config.toml
n_kv_head = 24
head_dim = 32
norm_eps = 1e-05
positions = "rope"
bias = "none"
parallel_block = false
init_std_o = 0.00615
init_out_by_depth = true
optimizer = "ademamix"
schedule = "wsd"
steps = 3753
Each number is 500 + 40 x the weight over its row's rms, rounded and kept within 0 to 999. Layers, rows and columns count from 0. Numbers have three digits each. The size before them is the row's rms in percent of the matrix's.

# down: layer 6 MLP down (transposed), 2048x512, rms 0.0286, rows 99-145, columns 0-63
# up: layer 6 MLP up, 2048x512, rms 0.0452, rows 100-145, columns 0-63
down99 109:564553460490529472526517549537574545504453541485523466536426499478476512485576519532541491494473490517553572486404534461546503464482529463503433517526509533490482490512460547450521457520509553
up100 097:504508460489544495536425495514524542509467444487475474493582514555466457500507427523593474508526492484484510541467511541452502463491464479497559434493567491559441487445517473481509477538466494
down100 099:494500396474563478570463510534549485480528528492476519466534446529463537527465519481413613549502548543502531520487473480512489504424477508424508473555553538521475575456537405502575480472595434
up101 097:496501554446506453499481547579600476557482534406463488487529526507542564541504492552541471498499484477489536535455431492473495551458498518479467451435500487516482450536467492511477541533592497
down101 096:500521547482527547600537553513558438527533484527475548463441512529523537497479521490523481466486489495486496481485585460474443570483461510472513564471425506492497448490547507425497532467460463
up102 091:487520510440447451585496479516490501436465591424454524488491537439446499487482554456563532566480501454413475534507490540518507560500475474435472539475566512541415474431457519569517582584521535
down102 089:476473552512459480412472456519447476475501569480485525462458555470509495497480450519529525453489461410517458414512498551528471591472477506508500509506585510519535546477491539521500517484564505
up103 105:468472555499512392442523467558466426417539525486526529451559470532443490594444451471545470525505513522471538515497557528455489459517477574537521525466453490511451566534559527478411561507396490
down103 103:534483412463473453508551488541463473498535478508477506541521551459461426504486489491525502516524409554565533467505518507564512389476500525474513484487481525486376564525524512508466512466436504
up104 105:460519480499501439460526510486488503540472536494460476501482499550500492515525574499505470471555494481468502458494491465534425493452521514519464469513522435463504523575585492513528468471516576
down104 109:477471409456468558469527433472479439503475538481527508512485479481499488549437507464480476567548594483510519473435503500508525509461561555536487530485610553461521510422536542502464538472500470
up105 093:540490483471543469542386528446557510452462599512505493504457446511478533482534509479498501507535460531494486459551494489447464570532495490538453458444468451525495549450520464574479531492489452
down105 092:511558545501529551478443492591528470514534435533585438532439632473430489476469390483532449522538539486510568489530556519456536476447462546427560465509499547537549398534537457495540518489575488
up106 092:545506464501458491483452447394521403523504483503467522501504496511489491550552494465473549416571533530502423532453502508465492492520401443502453513455445547487469467515514543516459473469502489
down106 090:441510586491432526510486484529513523485451489519534494520477486547520443527501459539576380564515503522460546523495469481549499421456474477464479449471504495409507444471499552551541508531499551
up107 106:492562511429522501502500507473465484570486545489480458469476537450522492556482451479535546517535477519467500544458483472470464571469480517511600463445541430539475503504525499478549454478491515
down107 106:502432413485498499559566457568465490491542426489450501516533492542527536399471472507498481529505431421434516487440543553502465524431477487503556542485489466480535467535515574509483464423523485
up108 098:558469514555485458507481506478401571536487454528492501518466518463466481494496513479530481517470527500469470454548444525539479575497512485526528493510488475499514550495496536570507558528439495
down108 098:483451527505498452489514515474458496524511484459502463519492447457520470531498475454478502521529496535475521534490463543430446508496488447516572512457580444446510529488521533415437562485603520
up109 097:465508457517402456481527545521576502529514489514512481471391559487584545518501535502475508561431471534499600537558486528447420502533544478553512487474479421453509522536502453535499498571488419
down109 093:542583533548486465448555530528516491496479541572427478478509537568478547487512532474443549597486431553588496460543472502491463469468436506495471402483460444529432472574532546467442498548486487
up110 092:535489527552495510528498511486517544527543510509452474519531558539493501482506595566457532427456566497601587539448474492482478576540441457449549531511507522496509478525496447586444522464474570
down110 094:545460529533476496476550487454507479567503425481489510470512424501450505541435454567522485560531453515459483525531483448537489478478456531581594481440415449528511513520478477456463521615499542
up111 102:473543494539486454432479488521554513528481469515534486448578503498454481516545524518498545537547470418521485483468508476491509496586440514510539453482511541535477515506468468541517457485438470
down111 101:436526554501453573435489444486485450595456525474484521469535525400549491524489456564473534410483573456504552499518499474477496526487488481473549404512487476537443490471486454437419476504541595
up112 097:507460572411481493476469430473505552427467505426518536439485454456496522597506491545442475525518551482497452518555501520542453547551523536576531487529477495445483490466526491440531504461481507
down112 094:447494460548513454652538537441439515530531428503477472455513581436517495572563562525467451527535416475513539507523486560526483464487479446434450588452483474493537463474459520529514540484484431
up113 101:393507607455489488463458524481501472533471471537435512567440463475507450553513590486482522550595516474558551544512456563465457502492482448513513538475483443495500506470514520505509564495497468
down113 100:510539529552469479499493507483424513534391388487464457446473502457543473405450442459514528507514541470482440593503497512499491565498465480494467526480493501458549484489490543511529426479443567
up114 096:505470454457553422414526507484525577489393485491525511494499483429472503454636485494501532486442479468538501424527523512540489552503504492482474520582466550478466485512551497496520485481520501
down114 089:499448524478484472481568482456491553520465542471493476478545435550537530503515473493459505455483493487573562484533493461496533502512468478490494495454508489554550530522466515540447492476552527
up115 095:464555502506555490532491474483466505559527505464568499495512406536532529598474477528494472463491531491445481499476555540470524555489488527490430466511562494599547568497553492479520490595522456
down115 095:544444402539493505489424497499498482497524520492506479504465446578514531544477445506452422518471423556507600557517455592509541456497448563427482527452522446514554492443530509479534487512541570
up116 100:503579465482526431455451520506468486498448477505445457497490459428437519500538556508508562556486471463445526511524533519553566461535551489534453464516419466479445494553557413492489548416495443
down116 098:538464519493445550519516511531538560544491525461531471469531538438476535484572485559505452508458475564508505511467492455505528524441516511514436491480469529508507535472470508486503436444595484
up117 099:507520475494539436477513459487536471495507484529466471456562533543430499468520433565438520467564466517529560492627462533523501485511501491497541523537501473531508505496520437521617537503492606
down117 096:491459478514521483546451491460581532549529458562472511478513530471585480489433566447496490434474572465509530493550455551523517602456471429427444493575546479491398478490414472476496580477494536
up118 098:431476528512540490478533453472543474541498545511510566484476471543488539557526525482461422525521431494499470468474505511481515514581473422486479408540432536559505473407531430482524439516479538
down118 097:531482551492475492460533525542457457521497518448570446507524546568517522501572418468503470490518483419438636507516371506480417496493534460494486593580500570457488458417492422477525581552458526
up119 108:528460565498605536479555460424453474546427496461483497440563570469516499568511510486427521519513491481482538520444484529500442462491464555554536538486498495625489484436546426505468531448441469
down119 109:461525494429493467513501432523536497458393528505450483547455532516493484563475439487524513525506428506531521393513489531498499495454560512477500552487479518546519427528482534523522532477497533
up120 100:486529567501461504511546474497481499484456476507509512473475486508446472485537432547517452436471564463504472541474514544529456451469472490532407488529525542606498577441524484546536431484486556
down120 099:496488513479500474511556510520517567465490564449501484496591527573502515519545534551515522521500507576505514441510483495473489434464536564488516524441464552482375457469488499517415530480484453
up121 105:461499563476542497528374478475433564562503541528496542497550507518478417499526486498464472517525518525472439482531436449451473495546431484469472489518567536483434503514483439576411454514517528
down121 110:466479500529508516573598464493496488477504499473540498595446465439462471535538551523474505531512531531539424485529565411477480503523458579542530424541504547486541468498522529446489483494517534
up122 098:471498496506525450547496530505419528610521461491481546508466468428498524492559510522514483509442567462491454473443485497475477518527428529455479462466433450428492436500580505529514461578515465
down122 098:542499550438497523474537528521515463563453499506505584497551505472547481485513538529421469484512517464527428519419421551519499486556494496594527499512515450507400466531490478506585519522504483
up123 101:493529523484469473436552448522477520509466501445515527484486528515423479544522507479471438498451439491475506432487479594448448447509410520545444541507515489481453537508523526535512544530419541
down123 100:533511543539503476457546460489524493556510480524462507437531515500484510513546442510514463503496510536484501478458601539531538432483505535516451532472557459420439521500544400481536450421465565
up124 108:496517513486448457496493451476433516534482520469499551461510523553468438488515549443529430405576610526496523462489499462504570455506496473504476484509503576513488458500513499482508438537535448
down124 110:576564590588517515446532459531405516449510548495505522522543491502488524583507485419493510488489540517472487547484518510519461631479471542449467536470499460533490532400487490470503481530402476
up125 107:438563494480453475469494585476493434536501514539463465418523518488498512512526501475446480499529493493529513491508474546477476477468557506472527562561495464534490514515485464503488452486483539
down125 104:462477508481442433568480549494436487475535458525459505507555519557493540551475488432513458550543464470489560480464484464516543474554555525546483480483520493487460442488411485516489434530466532
up126 092:520426453521486526551417515439479385566527530500505538473553517459456443556504512511538517571459587551450430467488476509478452480453508455509449484489494460542490507512529493545462465468470516
down126 090:443487523563475597545468479480426504486527536522490476517537492478488515494510516503529536519485463429574507530459524480538470512499468535477524461501556525506532515534538451455514458502495496
up127 103:423481452563475497498445548492518521518510488459500477498561534504415508544474506513515469476546442498444575500505508644456478488495492468466468496499515538448518471464458486479472489537541518
down127 109:490437474526464528493421497522508448503563429489458536527444557458586465499592463515508402480445442566528556483563600520492449448518467535568449545540543426542556520542561527525482509507604499
up128 105:534515521508540512459500538504512480559505411585494452463512448594472500463467514463461458500562475445475512558562551515543472479473492530475519480514542572531456488474455467476401543499519452
down128 107:508490438427428451476516502522520510503550526489500572448442468432469548486433449515530442580482521488475470512527555509422512462470505425503527511549567552513591499619554473478457506509540459
up129 104:415478537472577529510482538522486403456508446489518467543485498558488496565500497488521519508500534505503556441481498582518416470522443489511458480538419520461449444504562518515472566503525570
down129 099:434485442495460478485488485566512529545551521524505548445487489493437499435492591504494561579495514452470490497489479442429476516548516433509494476523484502551488513572500460590451471541457491
up130 094:521424565480564491491509539451505546487380508543541536483540493556513484519518511572431540488527459439468486492469451515469494508504487478564469499441439439549490516553472539539522513576432454
down130 092:493448522469481496441531542422478490468483456472493499501581490561479513519473405465480515450495520525571584502465527484525478442498569565501551473448489477503533475502489449559462538571437483
up131 092:470556458421545512465513485517463484515532488513534422450550560527542562470458609496486449507533415501483450624513377474480536533494528510436415467482515536473547518562488453511525503532471460
down131 096:475474534502494505497460503490544451587478524497453541463483549491466517512517518497439459549567530483532501586513499465505443485503512487540484432538477496526525472546490519496501567508516490
up132 101:428481545429491482475559438500527498495505506490488498532560549481475473499569447579529541521485480528475529389481490470428512508426539535595517473510461478503463524461507472516510502505487460
down132 102:476498472502498546446513525508472465467604502448502506471479519412483567501533481445522486521488504487586490482521451525546532591498492488492556501562502470552496564468428603474566448462508587
up133 096:552453568408598512497492510457522560511533524474526439512496546487542488463512503468438558433509500527525484537502479539492478562501466523578476440508520523511498456558473573487531484506558510
down133 099:469467442461513464535489521505459460429504497524526476468451518491561503528466502474530388546465536531473451468462441446541547441460493479486523496461504473456546448533461532576462556542482501
up134 107:470539508515555413521530476503412512504513471488510468471570448521349559531482503511596475510494430426476480536571498523485491498535453504461472375449530522517497464522471532524492518515482562
down134 104:489572523539481507465521459512491503467481463428507543515531544557482507449500487531515434445473554499449457563567517501514488482515585488489450472575557495471513570570441463555511415470492486
up135 099:476468466484480537456461587550463557507537537498465477511466488520542526499567581547461525516477492459560510474470482489503461519424476522452485478486487504524510443534548479560483461556530428
down135 099:501532504526510505505470484578462483419507466489457415444544480411469477525525482530519520435567561477504455485512501460535498437522511525466479528505462498563502459501551551479536580548546442
up136 100:472461485526495486417432468525530553497513445464536578487518443504552494463459539522447458494474532493526535578521515531505495547496521481544532503443476500470498533450538465508467433460532551
down136 102:433481504469444498527539518517483515474527557521523457480482465484521502533494538517510486465427499583444459544472522509434490510463491585480486486557500487529531490502423509476491450576528492
up137 116:474517429440476516462511487500436505512488531546446469567561509504496504480535497513535480481546463472489551569498503511535464511518461544497544426405451479447531495499467462543481515470518496
down137 116:482506525562524541506512457470514494499509502485500454457550582477502474438486484526525481476593497474507554556482448383489468436443560506473573453473455461484520483478418492528528502502499502
up138 099:521526506521458495508487530560463545560495458471550448477538497501480503493472517512446436583509492492444525561511500518562452489492472498576530507448421517459478491430501551483483529555526515
down138 102:526517458515527457471482530456548529555491510499494498527516525447536549523503418462498507498463488541449475552485509522524596487526477498481449496633549504465502530504476544433523494535507547
up139 095:469467556475502503462451578510463540549524565470516542448604520497495506584501537539504537503450521528525570565514519438555473436475476525465444533488555582469479533547487466518478470464501510
down139 097:514512458538442537565495469418497519507513475474504505506534577465537490547535466555499540504455461440573537490655564493528546461538511482453512527461548542461475525497502507463537537420481576
up140 098:454472468470508486456477487490468477552508466476516538487525533451525494452443548540483447478504420450546501532501467539479457502459507459547545543507481469516490499436515511544455519469441559
down140 101:532410523521518548524432434484544467481487537474503466507462457518426466506540454511530513493512558487427517601501477495491549357494534529442465513502506571445545443572529482526447486462525402
up141 097:472438483520510451398498496516537501471511558432565528556558456462546527514511461497467525462519445505518507500493464436528451533498577490461529428506544486526496478481430486505464538498497422
down141 102:431544532502532528496488536500481426460432542483456455484511455510515476478510405507495548531482468474476484467548439488466535550446451520504471528383474467513453474515531489539456502473507408
up142 097:457476482471517436502515475495491529596501493483480458390445560541530466478533460547558439404436494452420525473496485524451462482468439513501463476592518571470520505510521449551475519485471478
down142 097:506532493526450495484439486444562526508481485437481563466558504460471556432567515487456473527489527448518506502525458580475563597442445518560549438457492481514491565536555561478493543507509528
up143 113:466497494510490478509531525557505477441483526476444426439489480494451542509535467507522460432495483456486476443585465554501458471500402418494428468487472475562516491538499492541545480483408515
down143 109:447546516522514541515468558558522555443477449526442436513547463497497494520478487491570485524483507474508553468506519555532492452476538521580419544554549538570474487543539540536495484485481616
up144 105:467577524491474544514466480509462492539490455517564561551556470470489461494471517530541512502495454541513517565474526539544488583489514522510539524487546474466455566469464581561508446493507522
down144 109:448472413529469517409435453537433490481517494527500565503481479475519451494452449574484562433500496561457444509510561492502458525537487577571512496523461488415547512555479475515452450455564578
up145 095:562508483506536500558468508514472479515522518494499450552437446473471511466485462545493452525463500437567546472518488516557492537406503494513571451484518557543429478532458490488470484573413500
down145 097:562589461507464525547551548515518522500488464432554498495521483440422556519518577475459534455490447507559520578500538465535471506504563508522484503531490476540524456461492504489499562506513482